Weights of a small GPT-style language model, trained from scratch on English Wikipedia: untied embeddings, 2891 steps.
Each number is 500 + 50 x the weight over its row's rms, rounded and kept within 0 to 999. Layers, rows and columns count from 0. Numbers have three digits each. The size before them is the row's rms in percent of the matrix's.

# layer 18 MLP gate, 1216x448, rms 0.199, rows 1074-1115, columns 0-111
100:534474457507493504526433555510428511530517544561509490462494445497547614487541489442517500525554411465511464510506431598494500460551523467512522499525523519524592480527487488397492450496425575466553456454551505497535427515525536476471560550471446496506613557453597493425466408469513496392506517524430410583416428544419624504435463490476
101:415545597499586499503538456478554568472510473561414569547576484501572499549555440468544550474524518392523432509433553533448466503523514553525506540489447531527551360613535451537487529464460503478420541500541404400487543497462516522563509536565512423446543473538464452500411465342521516468592568520511450443513461545505516485467514563474
097:587584456419585446602505583386472472442541568604449422491490473426517509587437488539448467462583507483413514532468542442564501604632499464461530458484474535543475474523432517467549504498479432466540574484527467449488456524435601434521503527471484538517576472496527498521512450425450523466515505463509474465491523491510523556573479505533
101:537471458468592488457559486455476415408523589628527487467507458564521472436466415576509485551396448450529483446515550608417536598613462463395450534516482517463527480570571511502489459490527538475464512512448376438562408481530568456520392469520465453468532501448526544477592527484423416473484465542449459477422507458623562526516557513398
098:520465502569588480499475496449549476419469489451528543390469508469484487507514444522455591355471494448485506549387512394521564562576422514557370572519449499501476487601442567472478528521570569446479477545547444440544465433520472432560502526539554453502507466450465528504566587517545588436469580509514450497491560602568487362476520483505
099:496507442578594428444542483414479539535395490468452472606540547522503451480540591453503532477534529582515536545427470546468501538545520486422459537492540576466468555496518530455459498511506520472526571571468531532430478537533512521544500569475511437474526508468463508469553539522537437523586532477560530514396499519464463524415449534408
101:566450524479504542517478514491483513496461560506576527511463577390457520482423484526419390451500475359518443482505491499504399358552378414535447490507425474547487415528511468414547521540527476525514619519543498515509515515538508506461494476455546474471473481567564514475499522497461510476563469512399473549541522553534438519527606499525
120:480524577525511467512541476503466483495531566512593426582592419564418445523516495570436489515449488473431405459425451451440536470497494519481477506515485539518519550402485440539463451536492526468443450649533464481494479468470551447519413469455330471500427463438461404504495492544583547484470519492510514511558507491545516535580565484483
106:494504480414486534523459491501518505476490453597519477404411499476531475523393482433492521481427526553463598466486448429480472401439535513508590373508572529506510469574360468471560440548551490484474407464465440477582458535433532508553481497467514395526484459477381406528481545521483524444540475454578446564538466479518542525554468514511
101:473543443491537479579561583464492523440524545564494464506544540534445493463483496539441469476501541537511504502499462506471535484482469473534449489483601417455449530482446468526481461501556517454478508422440522538513533536468463602485364464524477497467479406488517512523472520452407506487437546543431420445438514503520539467560406514386
101:481541474417574550517366440566456499458480470502586499442564558496452634601492536559481459502512447413461463419452601509531487568452470448439532443458512475426417466449508477431539465494496515527508486553530484535458502510465504500585600548506474560529507546529402515602465548522539533511493588456504467488527417528505495509494517531398
100:514590483483534422529509399540515527477599517392560489560522449472514521531554520559428478469540474488569462504549534532574548448478561481528530471409474458549463477518489516428479447524483482462538470510394425488482467505549466549505553553493501509511529479399490476509591577495473459435568465495562565480529398545458556544574486533488
100:581511451468582502390660479531480496462474525438539573476568542554521434516473572531532426486528540465580494439492489532575568510480369518593473469508459525460508580506452465500443538513485434502611561558538559383503561523476459521485472466443526524537560595482430508462529501478467441463484496457518552450528500510520487488510475500500
106:480487455482537506464445494509443511518468545569601474473468495481465480524552466445548575491526405474492446515560404487546498566487429451527547481527418560529536453587541513492460552507515497461519506456499445459535495537473465549465503484564472593544423571568543523533471543470431447476440522571387578546476488502513533508446594469513
107:565491498457480463538547584592430485528456522504453556481482432504429474461544520456463395510547532528416501559542438550413559478635563476633453510484518506489513472592485477574481565449477546600453537444491518545493511501478570484462536501434454393467553542515505465560488591469414525487491421539469451563528519467612454544546558513438
102:429560476479466493562499466414600470500454524499482467527567487475443554500428467462573526497539424445546474582519537493544497435402432464551487583429502454450629567409457487511443430468512446503484516362365434519515515522460552540404585458496495457487599473498605388489549472569577484555473511501597437544462414507567510495531501539433
099:507525466450587544462510510555519515417444479466569454515601545581527548447427456545388486494501469415436407505517532414453538523489626433406575513466436561498554534548439460545531441487469414529559512479377474465450500396408534478539601409528450623500457530466484499561535487492454562493513553537491551494502538591479545540570473437555
098:463547513429458561428367499437485543551553524530462495439604434455537489509443515477561491444553525481465466457470578578427495496487397486463479499477502486521530548532431383414495431476536444539573561550456444505588444449457509544459488380497424548510545475347533423472477525489467524474495510475582475457424541530494464587519509457373
098:425445447479574400537499536515503470465420497541600529528447469485539528490523530560568492457495526423509517469497470375599447537489452477483501464544420453424459491424439526523485530410586504511416589583423491481541471492560579464435490600532493550513482494518556494452380500594525437553473371464456521459475594566448433591534541552453
099:552462539511549490492473499546455478492503546358450467515524555507492459470500484455474387466457471467523513476466464549429424507505560447512487502485485496524542503484474450520508480600486465511408573484509440535500459531602535527543467555504395542524549506447535540579528373499444556469457556431467546520531485543461443519588524401468
104:499477484519460456531464514423528502488583507520510521554528606390498442566523472518436482571586517494503379540458465514442511478536487445564474521500483463524440514505563489493588477501562519500394478516456495563502512494493483502420498512554517460589469476470477513581549566505543525574545489557447543496378587547530380426478501549488
099:546531520506571392548598521519495557473465508457528506474461527565531497517509515517523519591520438570541580538455486448506537591517507414474547534514514564507590627394405447530503524452490552402554595474557477508540534461538564519478495501475576510555551563388446495557501535456496512622542507569444451472413594582494465529507547510498
093:567529573462540501546524568412445546418458621504443434498548485456409493556417440549581543493565488434568461513472398574539401508528491485540485385478477459402602532572485539544470419521460456412445473503600409541524479469594444428566501588561459497423492483482463415503508450481477493480370474469504496525556563525498552434446500530523
091:586445519436481540547454476502393468561509551550413506481597463520533515486485502442497505464515512462432474505585599559546505400472523545440509484557567538564495452520551482580465540476413443567529575478477442495538430461506549432493531589516542518570500541494560541464387525527536398525406564481476481511489507579368579566417493535563
094:502474557568568476538491624479599587436409451520472507519501570468474546464545465533511550461466547437553476535453487459421492548541536437511485455486546504479367465540535496490556568483467489498382569518473518467453458539486505506461477488541493487478470471517443445538542577517450464484492472467548491533465545541342443468461372475523
106:551509567483541415533501524501533524468379530401455461526515455505573540584563424514541381633500551469472488539423514483478481453524473370529577551515477467531495528496501497515550528460468550513473559528488573513673450481467445542510471550466490467552445510434541461606573548539420515505558435522475523471463555545592597536421483454474
098:509632570498475435446444555462498501549551483506446466565493515510397554428531420488513485556582516560525495450367454572470509563589499448531491488459518456450560454490586473590461523480405434581494463586461405505553524551537362496564503423545421521496478462557475557627562535551490488482476508571436456461428506540515501437491543514432
098:507463470549607501527520438518513432509473426523484495532565627473499532466603428567550448464548530469450434576514497454502467627563499544419442556491519560455490486465408438560524544503619467505493475540456499532473476439552514476456543561441456462433432488407490448461505484428457473443401520561549426432483528450458462492542483482486
095:429495430469446488452490402552514503487487445482463421567512567572430483659460543489501491499463527477490481508513467466456481498481473498550511478461499530426508510572537527515474445588502556403486491436423522529537511476537494484504431452472517431491607480504530525511608473491484534466501463427442441371525404555582506536546466530559
099:461416632372548460411528536416478527460502541538498529529544466476573456431556516509460535607419469509555536460544513480576433536541424484517502548460529532483613551523452532515525392513511562571466491523536514414577449505507547563468467465510516425489437522430505519533495492480479496457490454430517484552524487483596478443586445484534
102:473520473520576492418504514468455503584415536536538438529504394585397539498504429495455450508500546420435491438549462490531479570572536443404533510509504507558420568402453469513462531534559530502362530506470477552495544535501471582542490454485486487558438591467451396516601469502558449546483517460484461464528490459470497510470535597505
096:453574526467512470437490490506462459463523471532466456547441529533559454513493533506529343503564463475439449492547473483486510599443522577402550496559440545493549459494511492489412452489499548444426547521509481442515522514495445533413518474485533513542496429515503508590486503483522508445500579470552452420503499426444520540441489448601
096:463500531492454505501429496500550534535468424579479549520463501470528439433487475556497547507550474392537501586434500548592458499534555526420509609521384503441501471540503520477511468551467543521441519540514462437497598478417605537483412461575556515489557579535492455557586577558535564482433559441496358492538474483512487497444573430501
103:480481583401445544535496447488466542524450571590544478483470422541524521480489534498530493488540456448624521544501573535407590446502421503443480534582548543499524440539493530531548551488508506528488558433484555406522539475397473543457523494533420498391457582541535507520518543400496613456573423463437499525503565463512500490477550466380
101:571466436520504607411491434574566455515439506517582506454470521424534471432484558576501596413562480532401493536521475546507439547506493438532510479459471417483639462483573512534517502541486458556532536473480605516525519438497534442477507534518332530566524527480625442533466596549613547488511516453535568499531526477492439401569480402450
098:490577530505583584434569382498556466509494419433479565475571520489381435473562609527525560554434483447496375473564548485433483506462500509404571436508461528532457502554510529502464487562580501606472528517549408597485470535564621544526529454539508571589470520460574446567514478520480509515402430488465561477524631530476500462464436600445
099:539502508448536466467471481462448481566485530542575497544438550513536433518410491379530485446467553458511587495546513469582470486539522662517552454463462467463551602501516533493513451513564470491516517470534489537569475418457565454469574505552418500447481475514388473434539550574504451457586483526532436511479520425520528531558519539573
099:487518479521619466493583513455584416493521481570539521520563497456514423444498486495493453486467528467449545539503554416496491427479479421424464458472516539458564475553554495459483535515451521545542500502490591340475585529502494536507547472576593560425504499477431417472465506500490584540608579490467536527445633445491529485527561469463
103:512535500472507524552413495500337537530513596465507476483538482647417427499507363489487506569491578563509511472540569483549507449642607480546517498479565464541590528462507493540449436591518467466488459471477474519480535517524435486505521563460534484510437463540554510479367477419593436460468544468541453504542625517577475548529421572445
102:535558487525554491474437470505596609561513488506599527468479603506525519492465550404492452508559495458484547552484505428435528544462523466591471497567497531489490484555493495463517500453541464484487610440531544475517463470486491523483523546474542377406508506519564448431397485357503475504539449506467534551547485535429449478462491524444
098:495406522418455439459528493545502463477552480520514583492522565444515442577507525519450493421484488573540452473498501546524517542509532473500487508478488446497552512516545532479548546433592539431467518418442582379473532480528578487473500532554468540495506515517482560531450448496515470543534505411523432560557511435435470462522529429486
102:412414567555455485545519599464506387498474466538415498610519507418508461445466505511451457534504447549526520489446507499383487515564518527605486459468550422481494468525461409568548493459447427477525454435476415431474522493438488468498513531442505491550543477483555500534483495453444440397479424428445538476494514636481585397520490530484
# layer 18 MLP up, 1216x448, rms 0.209, rows 1074-1115, columns 0-111
103:549554576473558471490449577512523423538497507564505439546533502487481491545497504549548494568460561453508532460513438564499415537461516379540470486530552420574450476540468538525467353475470479511537430512475474513352478506582562504447494440486410506501503590513522479497528417505538524412458446455532408462511535524529606493426527559470
092:506463491597625523506462458353513462525562484547450453524533471423565542524509527440424472500505530578498387511520466431532497418499494362525531466550520484517513505494508437523472427448499531490500440458479604457542502386488506477617422488502383481492438436471490530485474476530492471541638499451593529518496562516521403529590468623486
098:515510536578434557540444521486489500539536464515489409542429557499542474515523494489488467522466522503454445455527456538507537542473591525518456464441473484487483577555501521510553558501515593513568523483517465489476493454505528552532472483616422461499518547511529537611523555579512491577548511594482547459532524484530539557520525475497
112:524410528422515461563448401470554465444435519488408556556554456548500482478574469589496495527452508511598489522632519443442504564680476381532500508447547459472558574428476506476549538444471472503456483539478448438416417504493458510519429490479479404466501443540461488496539514546426442465479533436553461514460480451442472467471504410583
099:502542515505539482478534488386458464460511487497471536468444515448555451535578406484396543410597566530503455472447520452477410460452487514553499542491448567465449507519405418504484418477578561484473450544507456537546582487515496427517544545416506570467499539589479527507489565525467545481493582487551444500470533461444433486539564541495
103:510490430476431560499458470454413538470527476415491603464458480532444500462506535464506492447462494532557563642474440558487450606414506517455580595464514536547543466505465471415468508522461545440541497433403439510475413545456460467450445505574560518631444511498496492534559492536469496583479566532485432490499529499510446620499456463536
100:613575531409549450536554438599512521481581554434449501531482467508539460532449414552456446479515522523556439485479447465422483412564453410560395423548427489452502426498496530456499507427429556532495495413518611503481507491445503563462463473423472464538455503504505645491483553517558507487525558583456482438572548537394448527524540483546
126:464519516499395442499535499541520453535575571421513490513496383556448483440460453538488485480460520459467415517528481457550609381523562524423488461476486544501586598421459465536459388536511560449468511614482535419498428379463504470562487471396435517532526505418450414489516506480438525524459496461521418534631539504620454504587529578472
104:524475540409486537503436473462499523521443488402561618558423462513486461496368593525507532616552451508506499412534559442538402550523575498493616536474520461514489487503374466479502474543592510550463422481458495494459547567496507516470503497556534488549490546443512538475659443518577489538449612455478454562457543682597604514584378549473
101:419580453578546626455433507515546513502587526483520430512465575529395495492410429476513516566549514612445508561527503441511494406453445524433528437522567456451465514551491552523443506427535527574525534486427522573470531552555578579538379571502534525453487500542519473545502554516461450556507504480483502510533567443495481555504512497510
100:507531499550571487384508535409543450426463499529488579481497496511455408511494515522461495456490487597555543506469502442521573504491483450417473476505480439547500499519510463502485543496420432596492539531566527435413560520510487486557461469591641514519481444416471521527454521523585486551482468457544518534444572506532535462515537495562
097:502502450572571399477482572469506457593456503549517486448567501393589564612469517486485549496476492479604461528500515450511460502510525520576539530510517546497409521564568573448477605557442521462486542475504458441463480493488473457570580507489501511497533557536462551498506593392544557574457515524452392607446568542499429533423591507578
101:489572533513450491515444501561568404459536402481551496523433458472462512446482529538501603464497493494486501516524476500433595539417492464497484547441487562454573338528517517557531485532575503524424495477478474538411543440429442471475534442469537438475517465506511500526524445445483569478439419566451483511536466451576524514483542489382
102:501479611494532449522456570555541487544450482499402421495596523552485456507494563512509511468522583463425565554458489480522459547605491530621563508555488500391523448498546486435407419506494501566476474432443568445600471505532515480545499522483493488428442518534525526524570480476532493526489471416551484427423434572439467397477461548492
104:401498449572498521519519493532559543418467552607479604514521464416481483573496429548585489571540565480556492456464465553468477482425410532401509531445589585497562476503552460469484460568544520499489508509518523500419467461463486419429484482491523524603499540505523585548553441415501484493500548584550430513473520511457496521418483465478
106:571505416556494493536548497499519546488503457403444531493456509442473515481502490523510547562518494596591529537429549484514500485438522463574548518471564704522586471483460574439487506615484447459455572538477488472502439598516494503558575473508562448551519451501538374414468424509492472486550544542484547497486450515518478477538557565525
094:526449490575441500449429522508591507420526494566532568548497471549448515505533498535542501584474559452525454502424494501458513454537510453504422575504528509538579622525442541476540531422503478560479533504517354390488566500520490546487456436478399525520583443429519490462550474485477642460444460447510478475576537501418456445492465488563
102:467438554555417481532642522490504528453546570520433501425416520588503461625508373513523579500573560451454495527481514488526524500471500494445549461544579495502568470487486534454455359491502449602487587465505434509460429447436514474439537552572466474445506407571544562439413546506414498469482527533534515529428406572497546414569485522458
096:436528528588509519519517567585441554414550566502538511441385471495455442472587530510443445504481479498428535483509573479510568506508480479491462449516504457620577513540526445460554483451504516550439544567449543556445495520468550513481527499441455505476493478392567477507396587470410453545592443446532563506484558579530498485444483453592
102:556497483491453479486527500420535466498465485400508469515466507447482508503448507409514368519434449493519476470412419545476622487581607431569393514493543408457508532470477369451537479600523418542438536468503461467568495569541557523517477524474491474491404513533544443519604462400529514495430548447575470445465401582491535512636439399444
102:538459459456630529508533565485411587428479579556471478527542420472535496475501568571583566411464454519422511500502522447553465559528515484513487535446569426556508449525430502493464424541467517528502488456507480441547480439481440572487519426458581532417439483445457506471461432534520538449509541561499507474507484530535517520517480470462
099:478476636452455473540409478546486457484392493538512544471568508575501513462495501525603548546550498468501549451511426486446472548507619458383522428539511504509470524483526432494543477503455500486544374521543472595539453502485454475481440497492488579501404527470443533563500551535573458547482583507508532475628458442586470640387485462429
102:472472468472491496479562498473537462514487555503509524539398474536480468463580490558523455510335449467463551552596563426369639481436483480524478528523433496615472485525507435415556538517480630463478404447485533435468552479485454560630567508519555503452465507431463440512395551480515453570457484496548487491501492512429474548541488491548
095:478539515472567532468514463465638584479525490463518431540468504423539460565517448512502508438481512535563584617447508469587449621396495521556456552435559542514539551468488539541517442548640522429539548478460532516489499538476531529449539445563572412473501457678337525494521520449553601511612518524446486467466394433610474446630425473488
095:518495522504574428507532498525607432453521481504407467474497419523472466505549441541539504609466499504522454566532429490448485588505511471440573461505554515363513462464485481537492638475467428446539377477559507543492458551525527539414500475569483440575499480534551531491559543443522523463489510538555495445651486511495481522518432505460
099:512472476482479407536472492472468586432604533420478442513428466534462435502463489575433431551464546543516565468438592508498501470542519490562361509433526494430408589495575456545581455465487501360513539451512585558501506537466510478478528528432478589487447539546579458499510601477520486491531530588467422393445518559565524445567480539494
092:560617632548421514345435523460540422581554552440483489521544572531449503522559523545647499573466481586572494473448515460601504564528516386426509468488460484455571442608546495481536529481535474485547478516509484518430453534523419543520475533554455511463549453573518512512419501479486581439482535532469433481490454557491508501468538546418
101:521491514513451531492410507532528484447531552508502583516404595531505486468473359383477492507426475528563491401479515559465527529478466446496432561453501495511444508532447487437594531559440539441498537512596600433512479510565442484558435552548455515455531490491485547443420520447492570434579468448529505558528549517591463464402478534439
096:484543613542556553461486530472458526497515479571525513540500489523460517533526611454533465491559423527516546471496544497555457412486587525580584519491481450518492461531524612464506452445543557584535557509508415525473606451473545496512525460528501476537447497511529559515489528495442560498488579463627556599590479452520565466449529525479
099:483497582472421431567455512361580549479486472455390437423466522557455557574465496506493515464527511516485442353470477504526469468447489488557461481578544477486519558522511485583461502489518461533426429595491483377514563539488513512422492472430395431532553577474478520545524481529612432464495426465540469491563518509444412431486528583402
099:466554503563506480560474490491508514560555460484503519529444522492481473502494515411458463434458503489493544483543596594511493604556588449536577564541472528461504444498498520480559448495622512491527519424466514514406526504550525475517499490420491451584486430498573417588525453498495488554517483508546491499452464479428621474526479486552
097:509464384478431553579492549415502527540559391499470477488535536552526606497513465400549471564530590588484513515479498538583476428600543427542535493557525414406477576440399526589459522507517494663587508537482532533548484397516555458457536448521490444410499515439520485587509499537501449510483543483544493524387460518535481461568561498375
098:487493525524481491536565483554613506450502421653605493486561491426516475516416478449464481467450535460569459476558398513504495490553439467437518466544508529511495569569539495437490453470453463530564494474532474456482509468498543405488452487521462435529487547538599504456538585509526459545477591379476488476474506545534521454488460441575
101:492521513484534481559504543500414504500509472450527560516512473434421403537517452481438464558554528518481523532536495527603500432583541391477497440475513463529539555479490539506547528517560540499525501524519538466517419509489456534399565487499518473458407517514458439473506537534444525494521484581539496499553519388500532507566376511513
101:441473533401505487488595521477489494524505471491496423413490501513497497515502523469456512468545482523485539478432470499547587414530633497563352557564513507485526488404457512453440524480423473560540533486491494490441470564483465588396493552452525581431556485454427477451578545498463512472509459493470497588591472471443484579526563578473
097:587510463496561521560417543462468479452528465531543467454580498533470477522448445442552523382487458483473497601482537429476483534450511488587465374529411468517525537410419486462446493511472513494429460523441420551504421440483603556510521475502442439434503561515526473552415535556582587547453485533424420445515574505427548417528461536574
102:511537496470576527452521470590516499502482490506508503461501547455559578449576506485460533540478504537481545501389480559509530459497490439487512466550552610473560466532585528433516475550501473427441395461510485586512505421563503477618448467494423514537539534505414525468441526453501495555408521536435559462551354480424461506580445518453
099:471528520445554502612409510471520481581508449492463587479544485513447518429409578634460484545480489506564432530450590502534512485491436549470493545556498521460459484452492497382565479530520484487482456569476475499462472467511524398513588511453540439436347441486484565527523454480567457570485496568405561525534519622479468563600474454497
102:463433475507525449458513512530388438468403492479533456506447461540472471435534575424442567443479525523491563523509505568514495454492422410441422503555450562566514449468494483500553524554505579532460581554523510578472427541477448481535557504536525576555509509557452443514456521579477512427423442568452560541481446461530459473413453516460
104:546570463507464525532541540493489561438490466525449485487485492463453525456456516578447537578590390492443503514516506488502458537552462495475497469547473474502581450424488513522554471520546510464455506600499466498471485450414517539492399532601475572496538452436552462621478494508482537577484474435561436382491548440445453489580507481505
098:589468589486423551506538490496434542534510504465461468484558532491460491475510523539533464582467449524544444553433533428506480450546501397558417503571484440462553508537588495501500580457547639513511490463555531548499572551467460350489532545518520510470413478488551511470492481423490526519607526487321462541532491451539486504575531460625
099:543491443509547473474510513501569499490436555435523509451502473468437490578441508552572572442475449481498474537555441440411479534448451470444441556594494606507422528529463465463509499481467507629544503486508596530558475470483436502492454550536419471467469527568410528475512450489534481491438489510525576500451501516460401499447534488468
# layer 18 MLP down (transposed), 1216x448, rms 0.199, rows 1074-1114, columns 0-111
103:459467582480484395407460534526522474476504493602514513524539483486385538492483527518523557456498518513427517495441466482565557448470414507588506464547498402528406559596505528480633384649487446601561536597497434487521482565457490448500462583481544455561580557509479563483527531527533521457557470437522579441531506491524534429449454545522
097:474550583420493463537557596530468451562493436568416536566444474429580539471609514569498518474536472414496396534473468403424581457492493432498446506563486557561490494505528414525515424529532524406482434440451442475444528501480501453455468448452481457563510366571490513478426468425514457448513485555615582450443445553523412507542428465513
099:637560501531467477536493564483597505529526522502464514450527475514474444586563543553478528444603480500539383537545429529360575407474414537526481494559461460515490448535506503507547452525458516446546529491447441511440452517457560490444487564572510466476501586521561426534511490479478542465570464494476341492508457522491498439449548440456
107:456530432601528414530526462550488502442563518473580487493510528514534469465497534480532485520553539540482486432531534440403551540566468501492452445516526603473397503464516541448484499530425605563513482489519440563495470529453568518487536474494555522427505537560395479504580425506498483569368562507530505497455460486452498452460443523512
095:496470583515465521537551482592463489517589566445571568543510518502475544626469457462456547449451590533518465523541584459559521620454542423576489571548511574563456500474478486538493462448457508533520492485509514463544559526500428510472517526519510563430542538467501501574513502499552539448463502524437532490484457444487452645463432607366
099:476505588448490478516448524539494440462424487432494537516534513496521483472486524478479554523504515471602584621513425524450602463456532450468572500472531468536552500546578541529425544437484520481457413540542426461471424509464524486528378401533517482510496417525524431532489431494460488556477493511465441553470456487536560539523554444557
098:467527512552574547466533459615494515480519536575593460498539475426523578423449519553512500571473483456530551535616443485377433411491449510479399423597525537441499474448497546413541479469562483525474507501522564509477508470477445512510502448407532499555557571528570413498462494572526488457516492475482453337505445536476475540495502498527
115:490483571433536409509488439481470505665502480524560509517618490503493438556579426523556551513480491537387486472499503527443584488454498503428469513556472610531537507416460487437414396429547472533539502672454528525539489525528555469518505552505401473477449459443444557481411516575643500449524547475496527488547548516482457471477465504454
102:524469518496549605568478397565560516510546645467526581459438541586503492434532569546522445518546494465555497547466537471442460569553544589512520540593466533483437477466397479497537537498482510485524478565497548449506443492502423530517509515561451441423501511448582445479452559494475611447504510528504552511509472557517486452512538495536
103:492564521622638460521551496506473389542554505495529535414425502569473497446555504407477519483484492518533497463478413476446461481582476471458501499468526416507599511463583517554501475515582532535568495473453485497592476497557413484470557553568485461527491460531435457482491500528538415641556563486568464461547438465424504460534507428448
098:533443571456552552488547576534513539521586491492485506473562560420433475538508595556592464417453417455538516433480432570474541500513481463389408515499394504502483506487494522435578591454522584510454500461486463549475473507547561429489523543524560436434581452468539517457539538447487606489497475489517495455476491463454523486438517453530
098:501515515547464453450523546465428534507568504478495436475583525554561514536527511485586518480562471415559434500538448532539529521524499485493519431486501500498577584518543549413531486518503400518547405481536512537515471428603448460469528635561478471547527533552452539494519492476520521550522542566448539570529540477519528566532495536568
099:483478489498489510540498479455447525542388492499543548516593454513452456438549498475493548509520529526528565515469550538500461405511490526531502508558587508547449551413492444528575501429469527577509348525448538607495517532542521513413466510413527535472595471579505496551475559472533479362477502457558540581495454486487390506388524412529
102:509513534474479589503493451469568455433459512497526517506544440461479524552514482469501456501463514512479491475478497476566457578539460467606488448511497546531480464550510475510466534451581551440514551557432420668510515494538585408521484429484475565569492484592462579597534387482553547531534435535443471395468497418480493517518387551483
104:443536540552466495515474473489531468553425448449604493530381509421530415542543503459597494557470577495490543492473442487436494564446571555539524541503515486548413459559501484476423546563510459393461477647499522511480513485550549515610539531510508534467473577505522486550544552509503542443514628459498475405547432477477576519567520508519
100:555627497577395485470442500492536467489482493427475452557455553511489501499461449497479600549500535474551483464489536540563484492496518524410426466578601558505513449512471470407451537513437569541461541406548436552532614463422475507548547466513535496577523498583483504524504551509542496531485474632479507489435493549520570504512581537469
098:554437518540486546488529560582487499513582466578531431480474528460476433460529528472520442526493506523505507566603473540460471469608482451477516501510473508503436525531449535560519543532514374464461482453407468550441538571490556482433483509509493553480473475531459562524666601491535486372494426494458516482413479494429488591466396480472
103:478577499599483521428533577503532426399401557490435457428478590431466560561460551496438547587553507494360538441488441475515561508468413494568596525463579581601503544487578432475479598446452454531470508484576568516555467471453469502495594517485528457481410539599487483487543412528459560563512490539505460526439431432532491568532527426488
097:510466503543537457620447392590464486509441537549529586469508536444534602476490507563513501504515577486513497470466583502542501526445484538544476582535593421459470493530447492517470429437456491497416565543493540498562516460456562478495438492531538506507488503411535469455457527522467523490407435508492412477448464559439658429541585485577
098:613517545578512530499479488503528483540497492479562527520626533509582455586542574548489564535422498534444450593415495476460461484442515449448472555464547537521520421494504496462571477383558464520508447510452539531423444537568448485476424443385456442508472574519452490486613518528478449537538579490510488448427592489542507554501505574490
106:573437508484560547557541554513491523523581466459484565539513473461503461450538482464483453497479555456522502538425475531539493575612500520485458488438528507640428562551442520458530464583523521554452592486465455445541504509532457528510618495577601492551480506478439460595443419492431496463510503520558483429432602498500446510541443591531
100:507482486513524514490487548565558501418506569547564530512462598491587523556477467567503538525464509499464559490458512529495493498482492583557492462479489530517582535475516506443547535389460506493395445433492516520534582504476421568503478493535463428517506483527418444512516499415522546512521513440454584485420490480530506511437574523508
102:536458535543482535494529547519578473480504498547616533543507496456569582570494573526573510431488520513474431436496505503535433494536518564502597473480542433478562554482502466463388486520389561564475494452508497487582440511551473544481515592507436518503528413534486519493603475479501515594519502491546456490528534490512476443636552529460
098:454565536488537441544457510501495510490466502475549560510403472396578427557515538538471493505532473507619555415478471578482465501514548534552418580455492448493524560519492433474514491473519473459526549493526468538496525492488478546548514523477569498630555543511431507449464584432387431459452518526477561456480563485475518493527476510551
095:389423518455526455516487500543511523557497465472496489523439492504523590506611463468595603486511417590518547526583495470460471464467571388472544474442498603497538551581560533464513536533475534400425513456616513580571468583554553534425381491537474438442515495536558621433464426525549460436496543492508504498507548522530539608530445544450
102:526510507466433517571538487505510463542483464463545455489492431570530537527494505504489498436513598488525479493546505553531551517513480464520509504543592477524499503540515433540517524468477613503528571368405489486600549545482478503456447500552504469478551575421482525446607529516545467417520589456494488498520556451470502515378471514517
094:472508535439475390581460481460481475507522422513427553422539595611543461486506471511543510492513461498381503519534462407531553436515490588496502473516553553483467494506485539456554530589507490480498534443523566544496385488521419501435511544477523427517501573565474438540492491553399575568515523501507473552410462504514548523429407509437
097:469524463533496490575507513671564469514539463508520492482550494511391552455461551428530578457467493529442428538544497508534593465487548529490518510559515509483441532413560497469394570426510499473442544503520537508590503487530407517507435585478513567503448519529440482485549470605513485483487524471487480480472400435534518573512457501490
097:550599446532422509549580476505467385512440480475482437547478547496495461492526506474573497538543493422570557461462491513454428474578438402424579519462561558442459550455520491518516501423464521500412560530467418443483531533424525557500493414543473476531489541458410481468463384504500524415468528491448492415470436607524487415550450536506
099:525492502488597455492503528572564433410525443475443487540520481557535443436484470500425430437370491517471486576523434463518554454612457540492473481445469491460503494534469554427469520549595512505601579578493526462522478495515528491522481454490462453480557536621406443447498450486508551508536531524498494481487531482549557676387593570452
101:571581518449525503492446497464565542536547466436539557569481575500548487605540479437559434350427578472433486488544495463469552438525575532568503521511537447454509445466422472506490464457456496498467531562379551495526523447497510472548558609448513565447578411497559529547384471537532554484466526530538486483492485494522511523518530593527
098:530521524459412473447539439442473362549532582457472483555465494443505517544544509506576470516476469469469425509417494454477483489527527460421497586574542521613506584489363493474553571534531514541500563518474515519449525598505529526486508526449541425529516553455451545529454437508459455510460533484425469404551535466593482525471469444520
097:523453480524495493529484532430534627397535467422492483515488553530504487549476498480490561436510467472593456484566486393386504533502485532403511429494417511475461495538479419507462416489512434353456520471535572456463401526485504483526502502538507585487523642420436461530467458510388553464540498538518575470476514432385471513493474452457
102:474490486578460483456458437570557568427493498454502563540503517512460467572482470532566487462448439505579557598579484541537404500448615488460470619603478567475555431515466566555559515528477537595479426491520498499516478516458503454488489444535520561564521501480562490534526420516545427524478502581454596434450465496448435415515478476474
098:489438480470487500498492564489461480470402474560485349561471549384501473497548474522461528409456423423489460489495492425527536365542582475484480457556468500511488448544555525565543491469479510509514501551621556434469509521520594529465526499606538504531455439494547523539534479545401527574572488437545455461497452446525456552446497530567
097:514446560514470569496512510487529446524498547586508520445465411570560450393419500536531547551581467410447592533501504496490444496534501539471491547499457485526455431453564490501516525569503577529498464468501466499480503454575543364414593590522615519565504532435536536517462432536508522542464485525485665439547533513478504491519481507567
098:474544468544505475507531397598507424451459358517513611491519496488523460565426583518441465467540570394477421533512494593532491410488581464502509456392566479484571476539489413480570484463519491539417485395451545457589439501528457505612558494531559374488574555528493502508500466550496488526482505453503522494541523525546544527482545490495
100:562558521484474517470604532392463479525492528563479415512479525596503467530523566542483571583535503578498484562503554447504522459442554418430571498503536430454465398536548597507574384537523486569546454468525520497602579484470501552473499427513608476518466503446487566561490485528610399448444473534592535482577476559552502532466605495479
103:415526539462549500561492670583535477500444556428481509487547565549525526478558534495502448450517526514489576476607560522428604532560537457480528446523548527490487482448532454560532504547527454599569445461541484473475417490509450490509476509532507512516511543459557523506439528514442426451456611511539466472520552536462535504489589492540
103:522431470402523527542524523489532414496539554514404524561619485463505506452538529545392448622567488547612491568483504453477500448555479438518590439415495430521394508575496484525558490530498533477571478447593475425568487546442559475446558479550490537505442458491560584546517425481473466521570437472379523495441470475606517497426457551512
100:528409444476514464536460465524470516516391470593497553571470417450594432509529580499449473481501477539470483588439574512554604441558436466551626638574513554471414532589574509539434593520503532540458555587515513534473523517539541542498494472504611468453437554477417494522578487565478534454452529486455531521653556562550513500511427573531